config = dict(
    n_layer=14,
    head_dim=64,
    d_mlp=384,
    activation='gelu',
    positions='alibi',
    tie_embeddings=True,
    init='uniform',
    init_std_down=0.0,
    init_mimetic=0.5,
    beta1=0.93,
    warmup_steps=200,
    schedule='wsd',
    decay_fraction=1.0,
    seq_len=128,
)
Each number is 500 + 50 x the weight over its row's rms, rounded and kept within 0 to 999. Layers, rows and columns count from 0. Numbers have three digits each. The size before them is the row's rms in percent of the matrix's.

# layer 2 attention key, 128x128, rms 0.0729, rows 54-96, columns 0-63
061:526440542593511511448382454544435399473429558543476559458432478537534427513491463537474522503459561527499511416486515540528602515497451477524512488556491483482565566505563472544523514541518560
060:435506492559499480533457520473486467599477521454474420523479537449459545422489483395553495573438555477479578410546593521479436547547546438406501532519515534480450412459491525519479564542452610
054:389503515494521522587449502480517453523387463447425516488475445522508566524534519500548454481485548449589429614520471422481477534492586445539482545548486582509529544548432423449566481413456543
062:530543474488435471533412501504447486560486434428543460382490514553553527544531492494507532511525498406439555572541463445521468459527425663492496424503479539546512508534438514553433433507446564
069:480454520561490470486500461461450622584505534537552482526467491508489500401472459459426393564570501523579508472526465519436499580482600541418478479539551470400516495480496504354519508394476455
060:484475558412547556527501513499441501479492508572456534533547435446480556536504472420462540561472440525423468447518440552509600526383442511529445504475528504581537425501505548431512614472497530
058:491467500490418496403522386548524513402519551562472466597519510449493415447469529492411473576476398543441503595543472530437457532466581476467434472444488486542568472542488478551516496494479502
063:429518453488410472498536533563472572512550524452576553486595545629474374506495519499462528484530517526528590539524515493531416486575544545540438494519512505540407492492525470383415535515326531
070:476548573598567441496485469500529574542389531478485524420550532505571439550487383508419554510436539418519549518469492435466534461455510502490415404461473489573502470521518551479519537458496373
063:530491545487482566457523547538515456480549460604546461548538640576473507535417495463553448523509481496569500542587388492474447592520507538573420475505493599535444502527454498607453517485494480
147:512532581494421571442495428525373481512486454584511493528529405498582411575514512514519478524469525594453476475490467407439532541474468561488478516428466493508511506463592500531445499467466539
107:496461579469499515587552426516503477582503435532487406540494443538514466479470523491564555482470486482516473466564369500444473483419513525475487490439482526489485483554542488554430474514466501
128:567522359450510463564598566494457564451490589482533489497371496555542446438581507407454583446459520550518514411541433469509457542441538534512492505458524488596530594524411448478506449553568564
142:566475475470540573453474494636524489406405482540512502496509543519466487496601534426468522517556528473476534460381589513498483542537564443436576466410457492460460565476526561484510471558497428
145:444591532529559591546481519492562601408538445497537455495453517523583468467529479402560575469550532521480463539586502389563516492455420537512454565488514510580591510501449450494484454526508436
120:516476475473497484499493482472423497502453498503410600521484544530418477496500542458588518543586461522506461493378453465475625478456466466505547525485551469476553562520596556465424481385441503
133:521586557484547554439474547550567507406521471563588501492514427584418502517603468490523478496465491436506527569466548391499456531514470443463435430474458502528551434426520606463505499556507504
138:521445551449550511563521430537504569483495502548555574467582447536502560416557507467510468492538538488514510447561448465551531486529607430545499520562425543520463469433498492473416427482471482
132:510498396511537523477503476471542554473512488476533495459479620573529445464528543495439571521405518552580520574458423574522534484403462510484541503451507492466568468513514445515510539484568488
134:606513462417567482618431540565458542445472505553466493481486456486515516468472536455447560577426445472488511504478407586496542565482554545598494439492506419509475520518524462544545462427540519
130:593436512524472551520555414550555558455483520519523475485499524585558387506540490417446553472448446579561553559469484481486512542481485494479449394507531382457574478447578432533454496464484513
126:572529439514491538544452519472493516485485418471494471481516526532561446454454461494597470573624503574462588458465374464516506428507463555620555479425484508554527478431504556588419464443477471
146:580552502511543488547464441478447500459533480383599493508518507555568463442529487541455563499436506467493573507533553518457569618477564513538474517459507511459555440473535460525476547463495492
146:624504486456439573596479500459442562406529524468579454399550504547579481485584553557486490430467558508555563492463497532569521527423494507621457542403498534473458541470492436528468478446480486
139:571561503471492463428612490511408510382503445551455535477502410499554544547539542564561480542402507452439500433592454523447575570459515528492533420529539491531533595547455462485571527556475576
105:582508442461412491513459517523489549525494494429528507482508579576522474516455444524466516499475462440554571522442609552502523586520554466551403435431486580461489519418457615565482448489467455
118:520519521474444501455549373532527506431503446579444513493500455515563463532476588433433464542432511521503446514547455492496560541492532558550602456483642397472512549443478550589504443531482414
120:440546387479584553467493522472544590489523427553403508487510489471527559468479531520496447481459523447557550488445570429494478474630466459504549469466455514446569583596463492410495551438476539
142:601496479468551451493444454516479570396453487496584555416450509499578446485506427525544566564503407449513511569455494481575491524482517437455460434547392509509517481475505514514538601428477513
123:426413480478472449444511509531582542545458524554441588520539484532504507497456561474478529462481503535495480476463616514550542557546513459586605452468504578435450474505500489463418493510443453
114:608490528526439538522476431508406489529538395600537543491368557559497551565467498459596564499471471597404446548431529620546548502528478426445507499523501484531486516404504446409527431471543460
128:523484507535442499540596458577355514561488463367538549523455451542450463510576500494446508525424482505571492497436397395507524598434492413510521483553508554489490469466459489529438503450435584
121:464486542611460490501446560442528380603595557493456490518481440551385505548492466548461380495425536520515440439555480522503396427507485553485501550618490568521541398562469516469533634547514552
118:461393539570448472545496580566535383465580518522433591537514533507540557489529514451533400510472493410459467439563508506511510414454393503439508528486482528497616462541466545481571503493505515
119:559452506543468502431530436521510555474517513545427506370502484516497534489483486433612421440467555467581488538550512460557499485420494522536520498617565495450562553518498600451509423535508547
140:428500576517489528481553589565492498419491503590477528396494484615499486487495440474640502392525549517457558568510533429558463401499509529484454453502507538520425523489447547394507588560463438
115:544473577576405415529454525442557533422510453511531598452509626554512543460543504538571457484492477501529567562513505441496547521551478499431464538410535474583504533519466509449467360515482532
132:511456493491569500445554470491440486488485428502562469558506403477511610551472495597492551503460489485572424481471452570437441426547500441505505444468504513441470428464477529602479524527479450
144:398494528505492544405579489463479545564545492425428565541475540456496502580491497474627475501615510535515362449639455534478509448466613514494559450485510430528571507430466524460482476541545493
122:569420503579519425595471543559464453487515470399571483518560562490535582451452507433470535587440481466509593506495514560529491505440470533479476550509439533525615420450511381474513566465503505
128:480548525515557516470597476511478538556523495504484493522538571450507583538479492471562520584510539525486431510497550488507475473494507493411586444493421532500588436509540529538440375462637475
123:534501451349529548623518558457493532488526417523522539519528484549521458483509454426459458523289490529518522565438535493467485426478488506419470451501494520494559478499459546526517534486578621
124:484513624496524439469576464411431496516469534485596500456490535456501500455532546490505485431464544544400591608428520479544483549444515467516465580599492420442515542542603488485501442495518414
# layer 2 attention query, 128x128, rms 0.0712, rows 55-97, columns 0-63
060:497531493514592443523446451471528482513552628493563520574491509457449413433455561450474595478432481488522506526526544507532442524500481423514476522425481478562495406480465521508426527540518559
051:483545460563588498493529403383482587498499462445530564472501501504460557469471607514492390429484457524469459523472522472505445486489526487522511502452552493550525503489395453483459433536482551
059:574560534449521492470477493526520477534512440473542511421570514515469536518595478534497523485562501448422535468464569446526466440477373593554492498474420512486589585485350536531427464505444496
063:500469545565462453495604522422456523569485492539569451509419453432458521423415517481435419563553486458546488450484631537497506552509583479483510542539551448496444545501544470447535425489507503
054:496527461424586466477528485556480465475520502517493433473590465479439552549479501482569588529536469542379571488551374472479538510522467569524435478472555586610467463464556548457442503516474422
056:490470426411576462450564455470500388465506561563473557531474562505445563430518437480444415503437487550494537553435577418424467494426487445494477473466484441507512493480584490448542466389423505
059:519483487487406571511408463466562544427420465461609382547508473484544452544528535468459581528513564453584432530453507459580498492474490521406484528527551512473459496425474437525498551441454505
063:421563474490558509496551401491527546461505432513464441524531479505534523524474439565453563499449401439487506515492531500446530523438458619462525460466534529627517582530556462553547502552513502
063:554498476505528546497511431453434446377518557493517501463468597557489453579538412556582486503570525569452525468440551565514489502470487474544529509526443507468507513495460421534563487524527489
147:462533546517501500485452485498465400371539462483555456573545465491554438537595473504519549489474524461442524481518481469563485532539451434550507572536438596447587524441447535628433482550483468
108:544490425486543548493524458559572432505515517497486474522521486490452409490484492442522496583493486514400645433577519488498508399474517513445524478543447502509492493628469556427476468494526527
128:517542284514552467522593557507442501460517486494490493541483403450483514521496503574511419510549461537442514471502520432410463496530512448562482567478489628476492478478455497515485463597491447
149:476450487437585522501502537584472528629504522524497446478495456492607481468555500456419413430506410562486482584419498437510516511550447440373412465451543550458487582547498423476570537463472507
151:458516507466510496501525460490414404448464480542475499602436395439500474580430426462484539475531470514451561440469608455501536493410518536448506508553418578500449553448572504490520472622536581
119:461416545449468593507498481557469512529478537428438531569523506502480505438507494474561495545492506515555395511521455555503500497490477454494470567490538511538533560596497584559527483442555510
136:460609467520524518579578541572479456520539537456447501503540487543554528471536441458460477419422501472510480512448590502500474506563540452432526468534550506456496469463518522405608479601467555
138:514445523528462474542532451496471535457402480515485425489445500479606445566501510547526408626474474489444571545480490555427505443526499542493499559519500562454447533525458468589460509462495507
138:519496404454512540518506479477366528599481471555515516587481497530523568462538479484440463537666466439494510534449550575466556471509485435517537509428453527488534513458556493457501434501530595
124:447475461475550526595513482579414558531517578494383531470444508478400558493569505495496474625536418483497528439516518461479513507476474443505491435502415534495597414531522521486517431521381581
125:472450411507449527503422516505453464494576558551630574551490486416533520465515415544485496499492455563499586551465503516623459524502492497511529490450474542517528432583477492486469548596556547
133:562432480467566544510441437441421453457521512495438484528541461460475464444536354485568523540493496442431520497454457540492566481508479523556535525492424472591553389476486574514486443464559617
149:536494484461533559530479446553504533492505464532514560559542497494504493454571474557460559437583441431489500502461546549531470686546525556531563552507455529541479482475468443574465503532530492
147:651418477599422480490547462542463393485473532535544481511546541488536500552612495486478464517519467472413569542383541469504539473567509521556636483498411520511403452531424455455446527534539569
137:439550482510509492456426559457489477526531471497596449507585426493481525530579523429583470535514498400510505416550512528539484626576535476525511505597466593588521475514382453490600399469430528
107:541468416506541516461453555562495564523480516532568518467566524521575485472535511497488486490551453488474591533467682527570470521530511450467567487454516478529477521531437497520516523573538508
123:448486521454508537492433520538396475536572519472606522555464446480501560566628424486517448578569448516512456418553507556587481539484424537544528503502469500510600446519534482507541471490419571
123:511551579568581492472507460428430525468465478497440587572450448548532517493570502492491457479523512369580484510488449452426493481494555439419487444443489414482525640465539520441492473479464567
144:533415529505423499509489486488467499500540549484446568441520496499476501406428506454491480493431451480536569524452425467540537579469529557504447450503556507498528484519440532531564538545545613
119:555501455484521472565496455462594566479468512470533530551492472553551566512570493462503410568551502440563444534462515475561521481465456405461407454512583506477513500579541414551487534450470388
111:483397508452427562483534408519421531517483436494495523439544554553629466532508436448594512449517485573478519500522468554524508489521455430552413547481449536427513539511554517599599498510473568
126:440534502497512542546528549605557539416632389471489485485486505477402467543612456518551546503504493470452528458472460434482492516573491450471587508486494621453568526594479547583505447540599482
126:463567550472525562504506512436568502423568459498487540459565502478480454603452472597484553392456560580542461484496497530430501375530494504515481457528482458423533480390514512476467499471482465
117:519514519510534504493540537444503471498459526489425504504503543465486581492427505533576512426418534547525443495513553474534493418466454448425480509514495525457488519541436517444536553395413516
121:524477524622368425549492552528441452607466490500517539503526450390489532533446558460589499525469602535454526518515515472517460386568561472443480487514424455578474479480442593417539524463459610
142:602507446624506490531496587591443523477459505539486467563514443519555479591490495425529468488535533444431492495394449486499505447508571532397463448582552533455494444390454481494602547502486507
114:493467487620493381541488473562420432480544509558564479464482535569471529510484410512534459514526525479431572497501551565514522497588562462481556552511470465528563566512524527456497568422443544
130:523534473510475476477567444426498512542581500463471509456559683524453556418547571417474508515495498502455530498593485454506406486510506588474526502524594442510529486594544542468479479499560507
141:548530463537421448448491553430490548497539432558607485542552509551423497474429503381575540429541543554490462467580440519542444544469502617596468534554497500532471490498528508537519477455412367
120:464435536521491463511484434433514508475492524535419509515481522486490529513497525553472590441378498508543633467446570565508514588500499385442565487536414495412501438526511508480474507486583548
128:468514490500458481517551485326492502577509434561440475482509454522550581541481503476523521453490617433535533516519536479563544526467434491483408578449445524538453504536551511530524428415481526
122:504517398566589479521525478477390510571487494496489524511491484589517571532522484585498533563549505470469591472489436504477432433591478400488516493428458517428575402492409549454492508505527562
125:525462573567440461528507447612369498572421510438496501441491568493499477529501519462428394513485523461439494520478515557514553650546494522558573524499487549443423513483537473488491538498465532
119:500527471424461517529437426462509504506445495515531600469549490485496463502460508496491502564493579522500499547552467517443552460461452516616507456430551514533410432494515518511504487484512495
# layer 2 attention value, 128x128, rms 0.0933, rows 0-63, columns 0-63
101:478554452476483504530477525561433408471394518496440476625541450428515492588453372500468465470505508493439563526570435501451450483408522520529561526532560506530517529475468580496500481571510452
130:499479548489438488532526458515532539416498532525497471516470520500530518477402542449479464529563503491524419421556478447521461595525480482563528592452491566489429528481573490454587524526476554
120:439521507443499418505457478510469542610459426554469474535498634407511427481429428498535530430425513508552581439518474473473537407492517484512550509463505527481480479539443595488573557524564524
114:435554499438541501532396446470569504566429505450416470495515610378515503440521429487553561423465471519459525492544480501533536523459563497474526400425485539455524529647529517368418594474491482
116:478472585472459524491518488423492508451556556475484563568426521533460509547438405507640516619523461514508527502534571533449483447494471511470489538490468443570437440430416543426534499510538499
126:473455460508466517508534552500534412437519552546504586515477464477487473465587540510548577524343486494492537495507582491514621551512502452441474384463481449498552510493409449467520419503528518
114:457487483544499498493516469561461629470508559507556556481516486554625540478511519423518473591493477524483499499581547465505524449650530523474513466477583497515437502412446416517484562456516546
135:473490407482543560470498451534525530467475441506539503508501493561539427548572482508501500480467461353435454581469530503410577546544498532476470405539518434453488502446501444561400465476443475
116:496499487511528511481402536446517536502586484462455503466477476463584538525500458473586451572492532471475543507466544603521589451484458503465525484592403520396573395503472458418449486463435526
129:452477499516446523599499412562549601540497486541561516549489522498486559445499534474494462508566476470492448454585478514553521468529574515609560561491529488482469511543607501546529541499499522
117:542480424467479479503465513516517530418502469454533548520471514640451541450441584427546429516499438499513484544516547470609437538461507498533456472449487514535472557561515512511518440466524487
137:510493493609455476530584616502412396556577523543491533464494466520530512421518552474481478470529536593542562449486477375559556575505537529515489465479491451541479479638466424465484447514506512
120:461445467467460612506625572557545475382479587494518493572544555485447493441433471458478498480563566526513493412572496496445481554506569468520545444356511600553471544519450472472508490506466498
124:556524513596517437502536479508433510621520422559441467447536519459569465483501485533427603440491515579466551478500418459490567501467601525454454530565558478500549482526483489495447421485484466
123:475549514542455470539554605501506385457537464569504495477458427483496459490551517520531393434499560507491538464461435525393519415482518550534434454526512388434529474569477566501546455519453492
097:501456496448492549548448485591435504555532461547518508555506591579472440491454542462505540569428441527508495518594483545455520439591580496432424533452456530528428433437434483562557527536479484
093:408499442393482443449517526497472482510504401506449472500592543463442467525415399588509538446461528475567576495594478439585529591421503497498537533509432566489508492603521543548529522514592498
125:453499561523436511573438462496557472529506501560441426524546553475492445500492551502408623520465517499525495474539410469497429437562549476505490532439533552550385465459527575564558565515452457
103:530562473527513431576600504590445579607454521468513499443512438519530480492567447531433466434412474420482518470516502461479488550404487524527501482496548495439539482542474484364520609448430509
130:430508483444524490551490474477535521469532472548484444540514612481455471500533438461568552361398511534509439531541539561501443440542516455566525413478472536473616491507483499542534481499504517
127:520450519526492475502625517571536550494466557548504505408513514574448530518459520455461541493642539540531490455515495474476411484534496553507437517413575515498404472504587545421533573483464439
102:496535528436584507491564462473411381513509486609542514427548542446514520530575419546480508493492459550563520555522467485553485425505520504422505506492490469508451448556438529561596550477597529
125:513503605528510497529552489585450500475445486486447602573494589425471461433527409513557492539472486475497563458566486521509538440406492412553615512502515502501528489613460514451615424497560535
103:415532543555487467583515493543415506525442455472429492588483574460490411544535505483543561466476428575482509432540416442449446384460524534535482460400540560446431454525561565503570549498485499
119:453483478469528509464501452442468544571523478613488487504481589552477531531506433515538485414516459547448467584503511508451467419486519529481486475479501477518496572545511504434481456486576562
109:505566529560482504487566589528499465448605525449564537432507455563454592487537534505492374559417481444538483522512518404556466534544439506496554412494452479496461482514440550517558480484425590
091:478409467452537521516532428514458621497546510546548542463471588559427600474499461539587572468496437475468469516584526530507510433507459485475568499536515530528557527489435456480489407428569557
122:472524479490529472528489566528449495547493538473506515429561495538554539477604505525469480591522513514423508550476486565451519414457469549436456527609502460551552487534548536472401465479505450
117:523558579606532424500550387475515544464536586468448414448497587411549431478554487524466553500442464530565522466454516528513426490436480449507520492511501571510531487476473508443498567400511583
111:529523458483564514398568509494532520435546555558580399465515504560531507432451491453562456605570479489535466519520527579569467513538429530566499539503496506511387477553469502547560498513607546
114:494497533489540548432478516507437496445524446574473460522544558478526449547537439572507537493494496534430519558581438529385483445543461468486524512546461555525546582487457514539522379538557598
121:484523438391468508440456456553548457460538509495502449515514650390376463512498392486572494469443497510522455514492600598442439581489504543511542517538407529497552445436516624538476490533493501
121:591523518527485449441449567552529486504510563556576504460500511425457539485549546514401542548450513479587485432423543462502485557572457505482524416450454423533517553432367519587569523525460477
101:481472479524503471519460533492441547488485458478512548551578460626582597568500549464544443614521435502399462537516420500550442446507483581530456525571569485505466567535529416527502429555499466
150:475507543601462481502512606461572567467535457389509455492544473583553498494534573466493531433411507449437523502486500438476546532591517540496454434541489493437527524391511420589445490500465537
100:500487408469476487454549439502569475434364609464514438564528478481439525485390468511505524509577430512556548576596522503570502496495553515490499550413516546490391557491490540542533540495577431
117:496505456486573492532450390555469411529457553480415469558602516431531558530452519539539576604437480510499505443510414580532485508404542496463493494508490541504483482561479447494461519555517464
129:465520513479443473456548426549471535554531514439518551432464547557391563504467452475544442537521519567496460503514559485582350569511464590479554431487477453593419431546533579474477609449499513
128:531423488520499592519470570438335490615472446546574499465561522558574428537499526514446566617514492544460561517472531498473537487447450459397426484476390530549502454442428454540452536497489524
118:451519542467481500602482471383555559445487471375416452552469493475592502555462529508499494479502453453499460468510468448456523495409556533483566569534578538526496498453486520457475529473502519
131:476394559516426566515477475442482510504462564502593596550414494499427497468450511463576551578506468519511513503542541536548447455534438388532487537397500536526479530461470434467568563512475526
133:536457586508455573550449485532584518581476530485491522424593591496459471422549488479454620558477498471480501533438590492509516587545492455468500523472472533521525445508540428503404615484492421
130:372517468424510489487518365520486528539497452581484466497469580468471492531448395487603507393466509463491517491539496508523479497492482521540534378447497536440488483613559536445502611456566582
121:498548467456564530453500510492478449387535412557486492537482464461479518573523436563529415405465450500521457523515524477431464520511519483472496456514492474481579486458419539540492416499471559
141:540540505503534442535503487560487461537492500499417484513540494458530441579516453502467443492509521499485509563500435576436463448493562529513419627582507559393517376503580488449556483514424412
119:467487507374458488436479425468571531468539522459498491481423554575470502394368519428543445520518507436503470500529509586551537504527495511502521607514524545492468514514530515400520479444507524
144:525427340517533552481558581560560555513513495624578372458581523454540542600521530492496524488554510524491517495541481509426478476560514548471459442454459593422458458492509519532481490571482549
126:483556545460578478518510509527466553522459417469464521469522486568561555483456500462451491493511501466424493484577434469613456574436484487520496580541585522518498532576678528445498505522620509
126:528464528509567471569429511511512631523474439503433503538450492584528547547587521540435507506452462430450453560449536601391527512458470376424413534562460497499617518454533476466416435490493512
099:457561508519505487473499525514484412556543513455411475474535508448497421564570437433492421398459557508560553520363509509487428397464479583563628408524578477466516489532504533474485622516506512
136:486471537555481472361532545440490535493537606405519508421433504530490504494512529509555537531532534583578508537460579587438440487553389536480505551511466487554498586409421509485471530478526570
102:541489608478469534548505483487584456417514429470407483553597532522498473503501481505490488486453512441505541483477507486479496522478592505471499615549490475501443476429540470507521501579509462
121:431450545478453461512511468471523592498496502583489455512473582484511501479435460507511581451566533431511461433579434492475481398563467459550540546527493566530447432465485500535553522460486524
129:530436587494487486524446520368501419487535532481567525460470546459447549490534503463501528460491474556468501419468436543581409551458463424564489506532506523556579561532491448476498519524509581
126:578578488540489539462538579512499529472491531461430478475455511471580456323492580483471459471536588577469459481433518459447586477450586505433494457470551506517536562515503486438428397462486452
131:520553537528481545446440554464509608484464470404543527551430522515543481552567503469467485511453473486462466630557476454451431405581512472482556433397541509514426632441440519551588528518433535
134:553477531515446488472543516498536483479595588495493582483440453574446518488474541514489426546439508469554444461415620507465516637507509515466458565556498424528515467364475460472483490499524503
110:495551542475601510409488448487481424411452542524512599447452423484494526478584449530537525477497501532549464489451583579540491480506401402503504430463453456511579540488429484479485584408487550
107:534475479526406505479520505460563529454472497512606471483463442505539457444549578484428507429596570556524516464486548494477524480525521507580529540416450476513511599458502503546524559454440553
142:505530487482510346472508477523444473509435477550390448516514549501546483512486508511434459395499539514542498560477461480461437480512534521483480541524548505480524468537468496507568405461532473
125:529455417493493516433524463486494482467486428507599513489553483556472464583403531525475523499521508473497519552484545415487513525507508566490502534527490440538471521346479527636497393517527471
118:496488521418461494412501492479461529569504526485534677496497546559497574500422465542534416629551518501414437502514405488486540529504517531492493575545528519552419615588529494483499462519575494
140:566507424426464457555471510540536390463490459594567461535544491461434471530435551540469482446472441493538494457513482420485513550506537487523492555502475533504542450459402581620544428540504505
138:477452481446515510450450427527590575434401461560480462501545558510473442462489458427464500473498481544532508502525591552532487474562507429532595430401585541513486528505418570534544562460537540
# layer 2 attention output (transposed), 128x128, rms 0.167, rows 0-63, columns 0-63
107:523557525493513491522504592452539447517603551413530519420456531569468499452519541504504615476480519535524490450538557417577496420559476476513525492517449536466474482418487495458515503439538518
127:514437430550498526483468496546552478607458472488534492536476417527460457515576483532527509499427544629421565582476473522514534461411523461480446478564470481570584443615452490491472466546426529
123:569496501559542489513564566575538427478566579498514549473468388594491547520541564460439519539552505458440397552518478438545486523533498536468460504491436559509509479441488513444400479497402500
114:477444501498520416471545490583453479480569522567586488523466372539439572518450606538476475563488494454526434502514458433566485442560530558578364523557487476525480442425444483600542431507467548
117:568535488502590465469471525616441503559463475510376530466633529522577419444517537449394494345480479485535514460489489487506590536512489468567504413458502545510496556526547487511476488498472488
125:477583496421514451488492492602445575512409456419468386556619479514544554535434464485460426485556501502516501506454418485443465542584536523466490603562551546556490544476619473521451533451484532
114:544477489383561512499553564536449430517473484489474469522531437495497476526509497596476541459525507510460494512388429513427452619418426402571574562506406519487518498499556579496397495521559441
138:456476584423509491486459581456504459469526537507442496494494523418499639487418525470493562509562474556597541383500475546487409570481525429429605538495509471541520507559525505509507561463599481
122:521493404479495506564499505505443476509478523474469555482573503507432398473512567520425490513535551471485468466555380404547445518546531532672489534459522542579415505493523524597584524514547499
125:543367499547533536394499500516505436505462479534507491506523494437538432532524538567507521581480494576453550537475433458484467518482461407420487503521450496494562481612437508500499525491484522
119:549458637512500423490547512559490504549492521557445445546517476371531432546508441516493522401444566476516458557520493491442568424537507495498425471557437467428437512454593483474497539513461512
147:463531472359528533565482382544527571524444471480559428577536516442447476519535461535483461501486467407410406583459526554451462434520488482493496598482554490532576518415534565535468550558509576
138:519617503471518455462486437569478559592460373457472454484495433524501536546569523565558493448457450538395519596445535547557521499503427482452474510633478415521552490510542467466584444515533488
132:438497428425501567560481455457547466472535593481567533525426547536461585468552509463530428551495472400573457503489557478496374508539428471497580504413498460494516523498452556533435589537491563
121:569521466455505516515512457485508613578492543402448514495593608495548529461439459435419531580490509496470458542521557482556457489509504501468512554427522534576458512436498464487497577409478544
101:607494529430486429440620487561582539493461500478420539461494469509546517536545463545434458387573533450501450516512441420527444551511460475532538485532420490429560630530576583457347519441491453
099:530527539655488525549485551525482466503567570465432479451405439537516491490586615423525479572524410480413397545498469442492562403564535506518477427542564511520520493495497518513525473489501560
125:550448444495539465394578491546486553555535524536512570455416506560500614472511441482484397473496482469521509539500539485492500499464483542456498431543421440501588578543476453366382439453455551
111:371496445511479559513420518412509489469574563494511409549404453519415528492459536495550513545517519506476435525451589501524461428530555481571452568513513472582470434431437466568465416592591582
136:537489496591522489418470594562478488473492544538434508483472427538486569501439573462407476521551465539474520509493496443536527576486573515423476449534542442570416426519521502425523528485453471
130:533482500514454509504469444447529533527511418526497480568425469464516482493539487545540448511364506582485501527440588594534536414379447410510474476517445459535549569474447443504530424520442525
104:486435493643448541466542440513573560477518472484441488493448502604572474491458584486470554581535443420468463549449594513440483564559535506491523460439580517411528633439502531516466528418503439
127:495529404540544532445485433459580439516505520495588417495561399568463428557494587435495512465479496506498447526530479429484528500563468545418452550473511545508480511454518485492490509518473516
110:632493489411476490394566493500617510504531529508499489450420466586530553445483526500451440508471497531504435522539488502594548493557471488479436543532445486522561545453430527442476446500509499
124:528418549579478479552446483541470489417465537495440509547496433426543488492491529507453533539474474434597546461439571520545547569530568467446484402434517492435500451503521527590473601477436436
108:426421449485484494504425457484453606520392509572422412525509464478544371528483484507524478551530464537473489601449555541390533490436600463540415569536553570498482512479597392488463535505578518
092:484437508613443494467450512514472426487456494508441451548500400475523474600500524509492470513512485542562548508378517527455496630503556476490518425470477512416477498497587550516530608532451420
119:491460471434478512565500401389475499409524457564494570432476527443478467558435466521518519433483506408645457388514505484532507446516471529577543513402522542426442542427433474529530519445583547
117:446472402465559555505458456533545497464481437582554538506449464627476529476471562491510441477487547417496500558498546490460486557549537576511417513487531472495469493554425456487433446597498495
119:498449610603488527523456439462489473507431391518409626474524505471542456516503469469475495401463523471472430490438530515455575515465530485479527477440552414503579467567498474450503560496497462
113:549534428549497513526460482386528457515526586399494550467502418561466567521504475419514478485505476475569509440475491445554534593468568570481601420461530496442473422550539527492488591449495386
129:555511586514514525505522548483505496449526436492388549495504417547547524527452589515429528459528469501487481488548447438617541461518546504483476450556531560529436561599464416488541476423460441
121:411561472499491584545551421517521594427411474502511500580560479576505469519491421543526461487531509480457569569525592585493468452484517469535515601589499570433541496525622419378493431463480470
106:536415510506463546508556521466476466524455612478479521448426545417521428443495423544476499422454567536639531474548532524483521472478462410549560485413422449474499461513568620471526569431539543
150:470559417363544473490465497558467497475440578535518501501475537491483515495469424539551400518530506597500565545536420512489407585451508410507559536481526513512461483568484543439462491504574498
111:497489667568541388499458536533508463481479404521492533463474483533610434498531530544551534511376583519479489477496480441454497470481486443489441471577486475424548503523513505461466495453548526
122:519490544471499499486543509524504520517488435509596535416427552570516555460504494503464473380563545447623457511535524424439472473543443527588446532521468469454553513541511539491527509436456536
138:559495582490505482551527484456521514451492484584411472565530471509534400466476572522427440512458416445502465521433520552487645407459531474505366489474541570438557537456487391534551371567430475
133:509550461420509445565528428517612484441525449498443568446486526485511467494577500505510446392556487377560463452478455524524488512570530560528579465460561412417498584480581546526485450482532438
123:457477451509546500439484483656423490601528528507549537415471530511486550465531480535535496490511525548499592521550529525498514519597452486554422461493431539529512529559450499501503509537552554
134:540502505512522430412574577580512439549461423490503429499604497513607435513497525507436449478481533546449546511438447519486545576452537583445499460511479410527484468475593566499454439520420467
125:431507422437526499421538415489520479401536443547558469523472454529432538537473560528536428455557479525488569410547445494523459411436504556486537495510545487535506569516461526533508354529468542
136:591461552591479485507481576548540446494509513505446473517510439541530529470488674458410512662544446551460487513438489466531549521500587480460410497523549529528547430467456489585541502530355443
124:494515541527474532491494582509454555569538572386417463483515508492536537483471530466475580563580468478467536541482573515515519558503516519529549474535527518532403522502572479533513595476552441
152:481502440488469568496527532362515497497579552456511502461394506532451510452469536488493575525451554475530427469605507412584454444462420501566544508470494471616433586479390549546459506489578576
116:531375511560428437559518509573489501561407436563467554508511416412527447620567535544502510510465550562481496503493415458508501515440491468494430459500437561504545512528456539565423564539414488
149:529520563529476512492462449423456504496463424404430577476427471506545549472529466566514397570513536487483475522420529486546492511444517458549551523554521415533540503618525421525586561424535454
121:493434482591381532512518498466543405473569564563582469494399504448435437536568507480593526510474449604533458527462519464470597384531462474492498442447482488443504476426352492549498504537414546
120:517511461465451523483442499514509418409522556521570501438535557407417462530487470467582535441596570511577607410579469429519509499540477557548560497488515547472408494518451472583503567558517532
099:546500484500514548551499501461497586414519516500542501519453512510437521412450556554415554548538479510424485453577571518553501478573563474476397540442468604529479480428457526496563437472520430
141:553533527450517495620444456520466460462494409506511563519621497526565452495493433522472431423402525528439562486470492551544535585468578506588460449428493525475446460534521530485486476491467412
111:482529443531591489425517509545490575573520600483528497495416527482462548483488459510522558434520523511500510547610481456477433504486463477448528398491480530533470578633451521496416469437530550
127:504451419572566502481471525549474439575505486528499577462488433509459494557512535490451446504477513501485557531430513522505528587416506489468552420471482445531562522547496499387474486533474504
138:483462389510496548460574505605523554543424400535599435548465505448499446571468502582522398438538513489492499594475492573447560500515517572436522478454521460450479523475514556492562444518428440
127:455553507375502412601510344504500552509492492510561564545577479493428576546549418504498569462411511428519529486500569508584460512574450539472432508492450452509481398471481464517469549530489537
128:490487498506544441438530515479469473492502621563527484480541438532530531465462462488498472513474486512507563449480589510519575599466568499487471469532437442464506354514596464443420495478596423
136:483516496430487532565473513624454587469414433451418445588577549446529420486546446550495568381526494562469594548490487544466480494541472401495511481480477592522497595576510507526426471508466518
112:510495487517467488545464584484504543519569446486529438537591496526478483535408561468477561494521520496452543470456489525482516563494579594580491521538542494495391471397545489522563430503501410
110:512547460492612504506433473450498537574526454497547520547558499452489560552480445520577459548457524454376528486475451524532482538423528521459513502590528482508497401595467457487506439521552420
142:477513500494470574603525482465542487498572570491580515493415436492444522527481494472514586557462530427510479536559596506530509476418415480499499528486512557531474576406454549485377571530460523
126:435558596519550485542470570465490453484527520505423499522471531469627542492541434465564527505460441520606526495487511592433453566454464418389582439492494519412462581567594474419460565435492431
123:547422494549452512597512496496461479494450525485441460512508452477536418512587515491535571426441445514615510477456493535481582478514439421478543442410433504405606437491515578533553506473473514
142:467509537517492518465544553494499574572523491398429493470425479509538554579517455487559522510599547434493457569513509498468478452463450533489580541594492557456478629485570473408454557471499475
141:578496550587521464472525552482496459501546488463516522525456350497468543550504533529561448505520527485428457474471414505482539525455465552407456527559434529498504513476545440455508415533481402